Weights of a small transformer language model.
Architecture: RMSNorm before each block, rotary positions, untied embeddings.
Training: a variant of Adam for these matrices, 157M tokens, 9559 steps.
Each number is 50 + 10 x the weight over its row's rms, rounded and kept within 0 to 99. Layers, rows and columns count from 0. The size before them is the row's rms in percent of the matrix's.

# layer 8 MLP down (transposed), 256x96, rms 0.0997, rows 127-175, columns 0-47
090:44 53 40 38 48 52 60 57 54 64 53 57 49 63 41 54 70 53 47 51 60 73 54 61 54 49 32 36 28 46 51 54 47 52 60 41 52 54 46 49 50 43 28 40 53 46 57 37
096:58 57 59 43 62 45 56 41 51 54 37 66 43 53 41 45 49 35 42 45 46 59 73 55 51 42 51 39 51 61 31 48 45 61 38 56 62 34 54 42 48 50 30 55 46 66 68 34
101:61 36 48 54 47 38 47 59 40 56 63 44 41 57 41 20 51 65 52 47 47 60 44 54 40 53 24 43 58 44 48 39 48 34 34 53 52 41 54 60 60 39 53 40 46 61 41 42
099:54 57 59 55 61 60 43 59 58 55 58 48 61 59 55 53 64 44 48 40 53 76 47 60 42 43 54 39 53 59 27 30 23 58 49 60 43 65 70 45 45 44 56 50 55 51 42 50
105:44 38 55 45 60 41 44 59 59 51 68 71 46 60 59 51 58 38 54 50 46 51 50 53 64 53 31 40 51 48 49 66 57 45 44 43 66 52 50 44 49 56 58 47 61 55 61 64
101:60 48 46 46 50 46 60 40 39 47 44 61 55 48 38 49 46 61 55 47 55 39 32 36 47 44 31 54 62 55 51 49 46 57 50 55 51 44 47 57 65 68 22 49 41 43 49 56
099:53 55 36 63 53 47 61 63 46 57 54 45 54 44 50 51 33 44 41 51 53 26 57 57 34 48 33 65 47 61 61 36 57 38 64 53 57 43 46 59 56 36 48 40 43 44 67 27
095:29 54 59 38 69 59 48 51 59 40 60 66 59 62 54 53 53 48 40 52 47 60 33 60 68 60 74 76 55 57 61 53 52 50 62 51 39 35 50 55 37 48 32 61 40 50 62 60
121:54 53 42 55 56 63 29 33 54 54 52 49 68 33 57 49 55 54 37 51 60 58 56 52 50 49 54 52 45 51 55 48 46 53 37 59 79 53 49 66 49 41 28 48 47 69 34 43
096:57 43 52 49 51 49 38 50 40 64 39 41 65 58 45 48 47 65 42 77 48 39 63 48 47 42 52 56 54 43 50 69 46 55 35 47 50 45 48 46 63 55 41 55 63 46 31 53
098:58 64 52 36 51 38 71 52 69 42 44 66 51 36 33 52 59 52 56 44 57 40 60 48 56 71 47 64 59 51 35 46 65 53 39 54 40 56 46 53 45 43 48 48 42 59 73 67
097:41 34 55 54 43 45 48 46 53 48 59 63 49 58 56 31 55 52 49 41 49 44 43 52 36 37 69 69 62 42 55 60 47 62 46 51 48 50 47 49 72 52 79 54 67 49 52 56
117:54 52 58 34 38 59 63 44 51 35 65 59 60 60 59 48 52 54 57 49 59 56 56 53 56 64 58 40 57 41 37 73 59 60 47 54 44 58 44 47 40 71 43 56 56 32 48 48
104:53 55 53 55 34 41 49 49 42 50 50 48 51 54 54 40 35 57 45 60 53 40 39 43 34 54 54 60 40 43 63 27 37 38 58 60 41 49 68 54 71 35 52 29 35 48 50 40
098:46 51 55 46 38 62 42 65 45 67 58 51 56 49 53 57 47 57 58 41 60 52 50 44 56 47 46 57 45 58 48 50 54 42 49 41 48 40 28 73 29 55 42 58 48 49 26 52
100:35 58 54 48 31 55 37 41 66 67 37 42 56 64 54 51 54 50 33 54 60 58 73 46 38 38 59 51 47 39 20 55 57 62 51 43 36 57 50 46 41 26 54 51 62 38 47 58
097:27 59 40 57 50 55 43 52 45 26 57 73 57 47 72 63 57 34 55 51 48 36 42 51 63 51 59 63 45 47 51 54 54 37 56 43 55 55 53 47 55 64 66 51 56 43 51 61
106:52 58 37 57 39 61 43 52 46 32 44 53 45 57 61 45 56 52 44 52 33 64 46 60 51 53 27 56 51 65 49 49 46 52 63 61 69 44 60 53 45 55 52 42 47 52 55 41
093:47 42 64 44 45 36 44 52 33 73 39 40 39 56 64 36 57 56 60 57 55 41 39 39 46 49 60 47 44 45 37 48 51 47 60 42 56 39 74 57 71 45 45 60 40 57 59 50
101:48 45 48 38 68 51 36 24 68 40 57 63 51 42 57 49 40 28 52 67 47 56 36 51 54 42 47 53 41 64 52 41 53 58 75 60 50 62 42 38 43 41 56 54 57 47 55 63
105:58 55 53 76 72 48 66 61 53 54 33 59 46 47 36 65 51 52 34 54 46 51 46 51 42 52 61 52 48 38 70 44 47 42 68 52 55 49 51 65 58 48 77 42 37 51 44 49
097:65 57 49 58 51 56 54 54 55 53 46 45 53 55 66 33 22 57 49 49 54 61 54 36 34 47 62 58 44 41 23 40 60 42 51 47 67 62 37 38 52 43 64 60 54 51 52 47
086:42 46 46 49 47 75 43 38 38 62 67 33 41 49 60 49 65 48 65 50 41 49 38 44 52 66 70 56 55 53 44 67 47 59 56 34 46 46 44 44 46 48 60 46 43 48 58 39
106:44 60 59 50 59 65 58 53 42 50 62 62 52 36 70 57 34 49 46 32 63 59 56 43 47 47 41 57 43 69 55 47 38 33 43 60 49 63 62 42 69 52 43 47 62 50 37 52
084:61 32 53 44 47 44 54 84 55 45 54 42 46 43 62 23 54 64 63 56 49 44 61 43 46 42 44 46 70 52 57 40 50 45 60 52 44 50 48 54 44 54 60 53 61 43 56 39
099:60 48 46 52 57 36 68 55 40 52 61 72 31 54 46 45 47 51 68 79 44 35 34 48 48 62 51 41 66 43 55 62 62 51 43 36 64 41 68 54 52 45 57 55 67 56 50 62
096:52 34 54 55 38 57 53 63 56 54 56 32 51 48 63 55 38 49 54 48 43 57 64 38 43 62 45 44 36 50 42 42 47 48 49 59 67 47 46 61 70 49 40 54 55 65 62 21
097:68 65 69 48 49 41 41 44 53 59 38 22 61 56 42 57 52 60 46 24 51 29 56 69 51 53 54 60 42 63 59 36 48 62 37 52 44 53 51 48 56 44 38 44 49 57 62 43
099:53 43 44 47 32 60 56 54 31 49 57 43 59 45 51 44 42 43 52 45 47 41 46 62 49 52 57 60 52 58 52 47 33 38 56 50 53 31 51 52 47 41 69 48 52 52 63 49
098:51 47 41 56 53 61 56 63 33 45 51 51 37 51 47 45 62 64 33 34 61 51 36 33 57 40 71 55 45 49 60 55 47 44 46 39 28 52 38 36 50 45 46 56 68 62 41 57
100:56 46 73 57 55 40 59 77 42 43 49 53 48 61 57 52 41 32 39 56 32 42 42 72 57 53 34 36 61 49 54 56 47 37 54 52 52 48 53 29 59 46 48 66 53 40 62 39
097:56 54 44 53 64 47 60 69 60 28 42 60 34 50 54 52 42 47 37 54 46 54 57 64 70 39 52 49 31 68 42 52 43 48 34 80 35 49 49 61 44 54 49 62 40 49 58 43
099:43 54 36 56 60 40 59 56 50 55 63 43 49 41 66 52 58 47 56 48 60 60 45 34 36 61 47 38 44 50 37 52 51 48 30 55 48 54 45 39 61 53 63 55 47 48 44 60
099:42 51 41 35 52 35 63 54 48 58 80 49 73 50 52 59 51 44 60 42 65 53 42 58 44 61 49 58 53 37 51 61 53 53 56 40 40 31 30 61 54 51 28 44 46 47 44 44
111:41 54 47 45 37 55 43 51 66 35 45 68 43 44 48 56 58 43 53 52 54 63 51 56 72 46 60 55 62 45 47 55 48 65 61 35 53 61 51 35 65 44 52 41 66 45 46 53
095:41 52 45 53 62 40 47 57 43 51 64 47 57 50 56 51 51 51 32 54 71 56 59 56 47 60 42 48 63 58 71 51 32 42 55 57 55 53 49 48 43 59 45 49 42 43 52 36
098:56 54 43 33 64 49 50 50 47 40 55 47 35 50 57 71 40 49 50 67 33 47 62 51 53 59 72 36 57 25 58 59 28 46 45 46 50 57 48 55 45 61 63 47 48 58 56 45
116:40 63 45 61 63 60 64 52 47 48 31 48 67 51 54 51 55 42 43 47 47 44 48 43 50 35 40 36 40 49 47 57 56 58 51 70 36 54 51 61 35 74 65 58 51 62 52 51
096:54 67 45 55 47 34 65 56 55 39 45 53 46 54 62 42 25 57 56 53 47 55 57 55 49 54 59 64 42 53 26 39 44 48 42 35 62 53 42 31 47 51 61 49 53 70 69 59
095:62 56 64 70 73 43 44 57 39 56 50 33 44 36 56 36 55 54 46 60 40 53 35 52 53 67 29 45 54 56 46 44 49 46 59 51 52 49 56 61 60 19 45 69 51 40 60 45
108:65 59 45 52 42 52 35 31 43 40 63 50 39 53 54 57 60 50 31 69 45 50 34 49 42 65 44 56 41 47 43 62 54 58 54 50 67 58 58 42 41 48 31 67 41 54 55 75
101:52 43 50 36 56 44 47 62 59 41 34 53 40 31 42 48 52 55 40 42 31 31 44 51 53 51 52 59 44 45 46 48 48 60 38 37 56 54 42 58 38 53 65 42 39 45 52 49
099:59 57 55 56 55 48 54 53 52 62 47 39 47 49 54 34 43 50 57 54 62 40 53 36 62 42 62 38 54 37 56 39 66 42 51 49 36 49 48 61 56 53 61 57 64 51 40 42
093:24 49 42 64 61 48 50 60 48 59 37 54 47 48 49 65 39 15 57 53 51 43 54 49 60 68 44 58 28 52 44 65 61 49 48 49 54 43 46 28 36 47 64 42 47 58 40 44
112:42 58 49 52 59 53 59 39 58 59 49 49 56 29 45 54 59 60 52 32 40 61 66 50 57 57 52 76 48 52 58 17 61 52 47 60 44 62 66 59 48 60 36 56 48 62 55 51
103:54 49 42 46 51 35 63 80 59 52 47 31 46 41 53 56 53 42 38 36 70 46 60 56 49 62 50 71 51 62 58 39 54 38 47 43 43 45 51 63 55 48 30 52 57 61 41 32
108:48 46 66 34 63 56 47 49 51 53 61 39 40 62 32 51 37 47 45 69 57 42 42 32 58 53 43 56 63 54 55 40 35 52 27 29 45 62 65 49 51 51 44 53 36 58 48 46
102:32 52 52 54 40 38 49 73 43 49 51 42 43 55 30 42 47 52 62 58 54 41 49 42 51 73 66 60 58 49 48 36 50 59 57 59 51 59 36 56 36 52 64 51 48 35 42 52
087:50 55 52 63 44 41 44 49 46 64 65 40 51 45 54 44 43 47 53 37 66 47 51 47 50 53 28 47 57 29 44 45 49 42 54 42 54 41 39 56 54 51 63 37 63 29 39 38
# layer 8 MLP gate, 256x96, rms 0.12, rows 128-175, columns 0-47
089:53 63 40 60 32 37 54 63 35 53 46 48 51 43 39 45 55 62 50 35 44 63 61 55 55 55 58 60 26 52 43 53 51 52 51 56 54 58 33 45 50 44 49 51 52 47 40 35
109:51 66 43 52 48 46 59 49 47 44 48 54 62 54 37 44 54 39 39 55 34 51 55 56 60 80 57 41 41 49 35 51 32 53 38 49 59 42 37 68 51 50 54 54 45 67 48 43
098:41 44 44 54 63 35 53 38 52 52 51 51 53 34 64 55 56 44 70 40 39 53 56 44 47 43 56 53 20 57 65 47 51 39 42 66 38 76 25 61 46 50 59 60 41 48 60 65
101:52 61 55 43 37 36 45 63 51 54 37 41 67 60 56 54 38 48 49 58 40 53 79 52 43 59 70 42 38 42 45 55 54 35 69 49 53 65 38 38 54 62 42 38 70 49 47 55
099:31 50 47 56 50 67 51 46 58 37 51 60 44 44 50 60 52 57 49 33 63 70 50 60 50 42 45 78 43 46 41 52 29 42 49 43 48 53 35 52 32 68 45 43 54 46 53 50
094:46 47 68 52 47 63 53 38 36 44 58 54 47 43 54 46 53 53 49 49 33 55 75 58 62 60 47 47 35 42 29 68 56 52 26 44 47 51 52 42 58 60 47 60 60 44 66 54
090:43 52 38 53 46 40 61 44 52 49 58 47 48 50 65 62 46 48 56 61 53 64 45 57 57 53 57 66 54 53 55 49 41 61 63 46 57 45 42 50 44 48 41 54 45 28 61 45
117:55 40 46 66 39 54 47 58 62 45 44 48 69 42 36 54 40 64 61 57 51 58 40 58 44 59 57 58 49 50 60 39 47 34 26 37 45 57 35 48 50 62 40 39 61 57 36 47
094:53 49 59 68 52 31 60 64 56 48 43 49 42 67 28 37 58 55 44 46 72 57 51 56 48 50 37 42 59 48 53 40 51 67 66 49 32 56 41 71 52 37 35 62 48 41 50 45
089:51 36 58 62 48 45 63 48 41 54 44 38 74 46 61 50 44 41 51 64 37 49 53 47 47 57 53 48 57 41 65 49 41 55 58 55 44 73 40 63 55 37 54 46 59 40 41 29
109:56 56 46 58 53 40 35 49 67 55 35 40 63 69 52 49 28 43 43 39 62 49 37 47 56 44 22 37 22 46 55 38 46 47 38 35 56 39 57 44 46 42 56 51 59 35 44 42
109:44 51 71 75 60 58 46 49 51 42 73 44 54 43 47 52 41 50 51 50 31 47 52 52 60 49 67 67 48 43 40 29 50 32 37 38 50 42 56 68 48 51 39 42 44 36 54 43
094:49 46 48 38 37 37 48 49 58 56 50 53 57 40 54 52 39 70 58 41 42 74 61 47 30 58 50 57 41 54 63 48 37 65 52 59 58 53 49 43 54 49 55 36 50 52 66 47
088:37 50 55 56 32 49 44 34 34 55 69 60 56 43 57 59 57 60 63 51 54 65 52 56 31 50 42 60 42 48 45 39 53 47 47 37 49 51 45 51 43 42 39 42 32 47 57 46
092:71 68 52 61 50 39 48 53 67 42 31 67 72 62 46 56 49 60 44 44 62 54 64 53 46 45 45 50 41 44 63 39 52 47 41 51 59 53 42 36 44 58 43 51 46 57 41 38
105:59 55 64 55 57 52 53 52 63 58 49 42 63 47 58 37 61 43 56 50 38 60 44 39 50 52 51 49 63 47 65 42 39 45 53 37 54 43 21 54 47 53 30 50 39 56 46 61
107:55 52 75 53 45 53 52 33 34 60 36 42 61 52 58 69 28 56 48 50 71 52 46 27 62 49 61 61 41 45 52 37 46 47 51 57 55 44 45 64 62 43 33 48 55 64 45 45
105:51 65 45 50 52 49 31 42 52 50 57 40 49 54 54 50 53 47 60 46 46 53 65 68 31 45 35 46 32 46 35 55 60 53 46 59 57 56 51 51 67 29 47 60 59 61 46 48
096:34 48 56 48 58 28 55 47 37 37 52 35 59 34 55 54 46 43 58 27 61 57 56 38 40 62 36 41 50 38 24 57 50 44 34 44 52 57 51 60 45 53 54 54 33 51 53 41
102:43 48 30 38 55 42 22 40 71 38 59 48 49 53 47 44 56 51 64 54 43 52 54 49 55 40 44 45 47 57 46 47 60 52 44 48 58 56 47 73 63 43 48 59 29 41 42 52
095:50 54 50 43 32 37 35 46 38 62 49 57 40 44 59 51 33 44 57 55 60 60 69 49 39 54 56 61 64 49 43 52 34 57 47 40 64 57 28 41 52 42 37 45 47 46 59 61
086:40 37 36 45 57 63 46 61 57 49 53 47 42 54 36 57 46 40 52 59 60 61 62 50 55 58 61 60 49 65 45 43 67 43 65 52 81 55 63 65 56 56 42 54 42 64 37 51
106:58 63 57 42 61 64 63 43 39 68 66 50 47 50 50 49 37 64 45 55 63 47 57 36 44 46 40 68 48 49 58 32 41 46 34 69 50 58 51 37 53 39 45 59 57 53 43 42
084:54 50 47 34 55 65 62 45 51 65 55 37 51 57 48 60 46 40 41 23 50 51 65 39 52 43 58 49 40 41 55 39 60 38 50 43 48 38 43 59 30 48 43 48 51 57 57 34
101:71 56 32 56 63 48 53 61 51 37 44 60 46 69 47 43 45 32 58 41 53 54 49 63 45 65 36 36 51 58 34 63 57 43 29 61 48 45 54 39 46 53 53 49 51 49 60 56
096:35 35 38 35 49 51 46 44 53 82 58 48 47 44 47 58 55 43 54 61 55 49 45 37 34 68 44 52 53 53 57 42 52 66 51 59 49 42 38 52 59 42 33 49 50 61 43 45
091:41 75 41 43 54 60 38 57 50 41 44 65 31 62 53 47 57 60 56 57 50 64 42 36 61 58 35 44 56 36 57 58 61 47 74 56 47 36 63 52 38 43 49 30 60 47 43 79
100:57 56 41 50 54 65 56 52 45 50 56 49 54 46 38 52 49 51 31 49 62 37 42 54 53 66 49 62 70 64 43 41 34 72 51 54 55 43 60 56 52 46 60 55 38 61 45 47
097:59 49 57 65 59 62 49 34 52 71 57 31 58 62 42 57 64 74 30 50 33 48 71 57 49 42 49 46 49 54 45 49 59 39 39 53 44 40 44 37 46 53 37 63 36 40 48 49
098:58 36 49 55 47 65 44 58 52 38 64 48 69 46 49 49 53 65 60 46 52 58 36 61 41 56 61 60 52 43 66 30 45 42 39 58 53 48 60 61 50 65 53 67 52 58 40 75
095:47 37 49 45 57 59 72 40 45 55 48 59 73 53 34 35 53 64 48 68 56 57 44 32 36 49 37 68 61 45 57 50 55 55 61 45 55 59 52 47 36 60 31 37 34 35 42 40
099:50 45 42 38 47 53 52 60 60 56 46 49 53 49 46 33 42 55 61 59 59 78 47 57 50 57 49 30 44 63 61 42 50 50 66 53 49 63 54 42 60 58 43 55 45 57 38 63
102:52 56 61 53 68 37 52 41 52 51 32 53 61 44 35 65 56 62 41 53 66 51 55 58 58 46 41 56 63 71 68 58 50 62 55 60 56 40 41 47 45 45 44 51 52 60 45 41
105:51 48 43 63 70 57 45 44 48 71 51 44 62 43 44 37 40 41 42 27 61 60 57 42 52 31 53 55 52 46 43 48 46 55 41 41 50 50 51 50 39 43 52 40 40 55 54 49
095:49 51 43 64 47 38 37 46 48 39 61 36 48 63 48 33 52 43 40 54 56 42 69 63 26 52 48 71 47 52 62 43 64 53 40 32 46 40 70 54 52 62 55 68 58 52 54 36
097:39 61 51 54 42 56 50 46 44 60 46 55 44 65 41 33 63 55 37 32 57 44 32 43 43 52 60 53 43 51 55 48 57 66 60 48 56 55 50 65 44 68 44 61 38 43 61 60
117:80 46 55 38 69 55 48 54 54 58 39 47 32 59 58 41 41 47 59 38 62 50 47 53 41 78 28 43 47 56 45 35 60 50 46 35 57 35 39 48 57 37 64 51 35 45 58 30
091:39 23 66 62 63 54 52 48 52 54 46 43 64 42 52 57 51 54 73 40 63 50 45 49 52 35 48 32 64 53 67 52 55 62 64 40 37 44 53 55 41 45 43 35 48 45 50 45
093:62 46 48 34 41 50 65 52 47 61 58 46 42 52 55 59 44 55 57 49 47 55 58 31 47 65 57 43 43 43 41 51 31 52 47 50 43 51 45 48 61 50 41 38 67 49 43 56
101:64 62 61 53 49 55 58 64 37 49 56 56 71 39 49 50 42 51 48 61 34 46 52 34 47 54 48 67 51 58 59 46 36 43 70 38 58 53 35 44 44 56 55 38 44 60 37 55
102:50 44 57 59 41 56 39 53 57 52 65 63 55 41 66 56 60 46 60 36 49 56 47 50 35 57 53 57 36 47 39 45 64 39 49 32 59 46 48 60 42 47 44 50 51 40 74 61
096:43 53 52 60 49 44 48 55 34 52 50 54 63 46 63 38 51 34 46 50 56 56 66 43 44 56 57 54 55 58 52 46 75 45 40 36 37 47 64 36 46 66 64 42 64 38 66 29
093:42 46 51 45 46 31 30 65 44 61 44 42 49 59 42 41 52 60 61 46 49 54 42 52 58 62 53 45 61 21 54 55 39 54 51 41 46 43 48 55 40 25 48 54 57 61 59 56
107:53 58 42 39 40 48 52 52 60 50 40 43 59 30 53 61 48 56 37 65 60 54 50 46 57 64 43 40 59 50 49 44 43 55 67 62 55 50 31 50 64 56 34 59 43 34 38 34
095:57 35 37 62 44 57 54 52 44 44 52 36 35 45 56 52 59 55 36 48 45 37 54 35 66 41 52 40 43 53 44 64 65 51 42 38 64 52 59 55 58 45 58 36 50 35 58 53
104:62 42 62 62 49 64 60 56 46 41 70 59 50 56 43 53 40 62 42 56 50 56 46 44 63 44 45 42 56 84 67 45 31 55 56 54 49 64 69 48 53 62 39 32 56 40 37 34
107:47 56 54 69 40 45 53 38 63 52 31 43 61 48 59 59 53 58 52 61 46 53 29 55 42 51 53 70 46 47 57 20 45 50 54 60 53 44 43 66 48 31 46 58 59 61 38 58
087:58 46 63 60 65 60 53 58 70 49 53 51 57 50 40 62 42 45 64 30 51 55 71 60 32 58 70 51 56 52 45 53 30 56 33 63 53 53 56 52 50 57 48 47 37 36 46 36
# layer 8 MLP up, 256x96, rms 0.112, rows 128-175, columns 0-47
093:54 60 53 52 65 53 49 35 59 51 50 53 56 71 51 57 33 43 29 52 56 56 42 32 51 42 35 40 64 65 53 38 48 37 44 47 49 56 59 53 44 56 48 41 56 50 50 61
109:52 46 54 54 48 36 34 58 43 63 53 51 27 48 45 34 44 67 65 42 59 57 49 40 38 29 42 51 63 53 63 51 64 39 56 63 46 63 52 48 57 48 43 46 39 32 59 45
098:54 41 55 42 37 54 33 49 52 45 66 49 43 52 57 45 45 39 27 55 57 56 40 48 49 62 37 31 60 35 39 68 38 65 68 52 50 44 57 43 59 42 56 57 40 49 52 54
099:47 52 54 65 51 65 47 36 41 62 49 28 65 41 62 55 45 52 44 42 54 46 51 46 24 43 50 56 49 64 49 57 47 73 35 54 43 51 45 64 48 56 52 56 52 54 60 63
104:61 51 42 40 46 36 63 42 42 73 49 55 47 56 50 63 50 55 43 60 47 36 38 42 41 53 53 52 59 52 71 37 53 61 52 60 57 38 55 43 51 36 46 57 33 61 44 49
098:37 61 60 43 53 59 61 51 45 48 57 51 38 58 46 41 60 60 45 70 41 41 52 41 60 37 45 59 61 22 46 56 48 27 53 60 44 56 62 57 35 41 49 40 52 47 61 46
094:38 56 38 46 54 28 39 55 60 70 44 38 50 45 62 53 45 49 45 46 43 50 48 48 57 40 47 45 66 43 62 52 30 42 48 53 40 44 40 72 38 41 36 47 40 56 52 38
124:39 61 41 53 65 72 49 53 44 36 58 44 45 56 65 58 55 65 41 37 50 56 65 32 35 49 42 44 36 31 28 40 35 59 56 57 62 56 53 54 49 23 64 44 51 47 44 57
096:66 55 37 46 50 47 25 47 42 73 47 65 68 47 56 51 50 53 45 44 31 50 58 41 41 41 44 54 38 39 44 57 49 35 37 54 75 55 51 57 61 46 46 58 44 59 54 54
097:60 44 37 55 45 50 53 58 53 46 52 62 52 75 39 39 43 49 57 38 48 52 60 52 50 52 58 52 57 43 42 48 53 41 48 53 69 48 46 60 34 53 51 68 42 64 46 58
095:53 38 37 36 48 51 43 61 57 45 45 55 55 75 52 37 30 43 59 59 70 37 43 45 53 39 36 52 44 40 66 47 51 58 44 31 58 48 60 36 47 41 65 47 53 41 45 56
115:54 45 59 51 29 56 29 28 61 46 62 39 54 53 49 35 46 52 48 47 51 46 40 54 40 54 58 54 38 26 49 43 65 45 51 60 49 50 39 61 56 33 50 74 32 43 47 59
104:33 50 52 57 55 43 47 49 47 60 51 37 62 58 38 56 58 32 35 38 39 44 42 47 54 46 52 68 62 49 58 30 31 46 59 50 64 69 54 52 36 46 51 51 48 61 47 49
096:60 56 34 49 58 41 43 56 44 61 31 55 51 69 43 53 52 47 32 27 48 46 45 43 51 52 44 52 57 40 42 48 45 44 45 51 36 53 42 57 46 57 51 34 71 58 46 38
097:53 40 59 48 48 47 58 37 44 47 24 61 41 67 57 56 49 51 42 42 56 46 45 49 27 43 55 50 48 52 59 76 58 53 63 39 56 49 57 32 65 31 62 59 42 44 45 47
096:40 78 49 45 47 52 49 49 66 42 59 47 53 61 69 48 57 33 58 42 58 57 44 62 65 60 50 46 45 51 50 52 64 51 48 47 51 46 35 47 28 51 47 49 44 43 38 48
108:69 56 49 47 16 57 44 54 54 48 36 62 72 56 50 53 55 59 37 48 54 51 48 57 51 54 41 41 46 54 41 55 51 55 47 58 48 65 56 34 37 49 40 31 30 41 61 68
093:51 48 51 58 61 40 53 40 50 64 40 57 44 56 55 60 54 61 48 44 47 54 54 21 62 47 63 51 67 37 58 71 47 49 50 54 61 44 45 62 61 50 45 50 41 47 64 49
098:48 55 55 32 28 55 55 45 39 50 59 41 55 50 63 57 34 48 53 40 38 59 41 51 52 65 42 28 22 64 45 64 42 49 50 48 41 60 54 49 45 58 56 52 65 36 46 43
094:48 61 51 51 49 49 35 45 43 45 54 66 42 59 72 51 44 41 44 44 64 63 53 44 66 50 38 53 52 41 33 62 59 40 54 53 50 52 42 59 48 63 67 60 41 39 40 30
092:38 31 66 57 57 48 61 45 69 38 43 49 44 39 46 68 62 48 44 52 45 36 52 59 45 55 57 41 41 41 47 31 64 47 37 50 40 58 53 59 37 53 42 40 46 50 53 46
091:34 55 43 53 43 51 39 67 47 56 63 48 42 46 41 52 37 35 45 69 49 53 72 49 63 48 35 42 43 56 42 57 50 39 62 58 58 66 61 68 64 58 49 39 58 59 41 43
116:54 49 57 66 51 41 44 39 65 54 47 46 63 62 42 52 63 48 51 44 57 69 38 47 54 59 50 37 42 36 61 57 55 46 69 43 61 47 53 44 57 59 53 50 46 42 71 66
082:58 47 50 51 60 46 58 62 61 51 40 51 38 69 41 68 70 47 62 39 54 37 69 51 50 53 51 65 51 48 60 42 68 50 52 66 61 40 47 52 63 43 57 54 47 64 40 44
096:47 46 48 69 55 33 64 71 40 54 56 47 48 71 60 51 51 40 56 57 60 40 59 57 52 58 53 52 47 50 40 51 65 51 35 38 50 47 63 56 41 59 43 46 45 37 31 65
094:70 59 49 67 52 46 60 60 46 37 52 67 65 73 57 31 46 41 32 39 50 53 47 54 37 47 51 56 44 45 39 54 48 30 49 37 54 53 46 59 57 56 53 49 45 47 64 38
096:49 61 62 44 30 58 64 32 66 37 65 61 58 56 59 48 33 46 50 55 48 43 70 40 46 45 48 59 51 53 39 46 46 61 45 57 67 43 48 54 39 51 55 62 50 50 51 34
098:59 68 68 62 60 44 57 53 48 41 30 38 47 56 49 48 30 68 55 48 47 57 43 41 51 55 62 33 53 44 64 48 46 42 45 32 56 54 32 48 48 37 55 57 52 57 67 69
096:65 47 35 54 40 36 61 53 27 37 48 56 37 54 28 42 38 36 61 37 70 48 36 45 51 64 46 49 58 60 42 49 55 58 73 50 63 41 51 66 49 45 54 56 52 57 42 53
098:47 54 58 40 30 63 54 49 47 47 48 61 56 55 45 39 31 68 62 62 58 62 56 49 64 40 55 67 47 37 45 31 41 44 37 54 44 52 58 56 42 75 47 36 59 58 50 50
104:55 46 32 52 42 42 65 63 49 42 52 65 54 50 52 40 51 60 44 61 60 49 42 39 47 41 54 59 60 56 48 55 63 63 65 56 53 68 54 62 43 62 40 47 30 56 47 52
102:60 57 52 55 52 67 42 33 52 51 33 62 55 60 49 64 32 41 51 55 52 58 35 60 46 56 68 42 64 44 33 35 54 46 48 72 45 61 40 47 55 45 61 59 46 46 52 58
097:48 58 27 35 50 45 40 46 68 38 42 48 39 42 46 50 63 53 49 41 52 52 36 44 53 47 46 65 60 42 50 46 33 56 66 46 54 44 26 49 58 55 49 47 70 76 56 33
109:40 40 51 47 48 85 50 32 49 50 55 51 57 32 62 42 44 30 48 48 44 38 50 33 57 35 59 65 48 45 41 52 50 49 49 37 46 53 59 48 38 41 51 28 53 48 51 57
099:22 44 46 49 61 58 56 54 36 56 52 47 39 50 62 47 66 42 55 43 47 41 56 41 54 61 57 41 72 52 53 40 54 64 48 53 58 42 34 63 44 45 52 41 60 46 64 51
099:39 56 60 69 58 37 56 37 46 56 52 45 40 49 45 59 40 50 36 45 61 52 58 47 56 38 47 62 68 42 40 60 57 61 46 63 50 74 55 65 48 61 56 59 44 39 61 54
116:42 65 33 56 43 43 39 56 52 49 40 58 56 40 34 59 59 48 42 49 62 52 47 45 29 25 47 68 51 62 54 43 42 54 53 55 49 51 66 48 37 64 44 53 45 59 44 62
094:35 55 30 43 57 62 46 40 52 38 60 49 24 54 41 55 64 41 36 54 42 31 63 29 46 36 64 63 52 43 38 42 53 45 37 45 59 49 52 48 63 62 74 55 52 51 53 54
098:28 49 58 62 48 43 48 50 57 46 72 43 56 55 65 48 55 50 54 38 48 60 35 43 52 43 48 46 28 46 56 42 38 39 63 47 62 59 45 59 66 43 54 46 50 42 60 51
103:38 55 53 60 51 53 56 54 45 72 48 40 57 68 54 52 56 77 63 38 63 54 71 34 59 41 55 41 54 51 49 50 55 29 47 48 44 46 41 44 45 53 37 41 38 60 30 44
099:38 46 40 55 36 56 57 40 38 62 41 56 42 59 47 32 58 49 48 35 55 46 38 61 51 57 42 51 64 56 62 60 49 44 46 47 39 35 49 43 60 40 35 56 53 60 47 49
101:51 59 41 62 72 33 55 54 40 52 52 60 53 48 63 54 45 39 45 45 50 56 50 56 39 49 52 66 57 66 50 49 67 61 43 54 62 51 66 38 41 57 46 54 53 42 52 58
097:42 34 62 46 42 60 58 55 50 25 55 44 56 57 54 50 51 53 30 49 45 57 44 42 59 47 63 50 73 47 73 47 45 43 37 46 33 72 57 78 70 46 52 65 51 50 65 39
109:41 57 70 61 36 49 55 44 59 50 58 40 36 64 57 52 54 49 60 37 48 52 50 54 61 47 45 53 64 59 53 51 42 60 70 71 39 52 60 71 37 31 39 62 42 49 34 56
100:46 47 49 64 60 48 54 34 41 70 71 55 58 57 45 38 61 58 60 62 51 49 49 52 58 54 41 45 45 58 51 64 35 38 42 58 33 64 42 39 30 51 57 51 42 49 56 45
102:54 63 42 51 65 28 33 53 46 43 46 66 57 46 72 51 51 69 53 47 53 58 47 65 37 52 55 57 37 62 54 48 54 39 53 49 69 27 50 57 46 55 57 53 43 64 50 69
102:64 52 51 45 40 51 44 60 47 42 49 38 43 46 55 46 30 32 36 41 61 54 38 52 53 67 54 62 74 41 49 49 55 68 39 59 44 41 55 43 62 47 34 57 47 58 76 66
096:44 43 40 58 51 42 52 40 39 54 42 53 50 29 75 39 62 53 55 75 39 45 40 31 55 41 44 40 35 45 51 48 70 37 68 37 51 66 45 27 56 50 47 44 58 57 70 50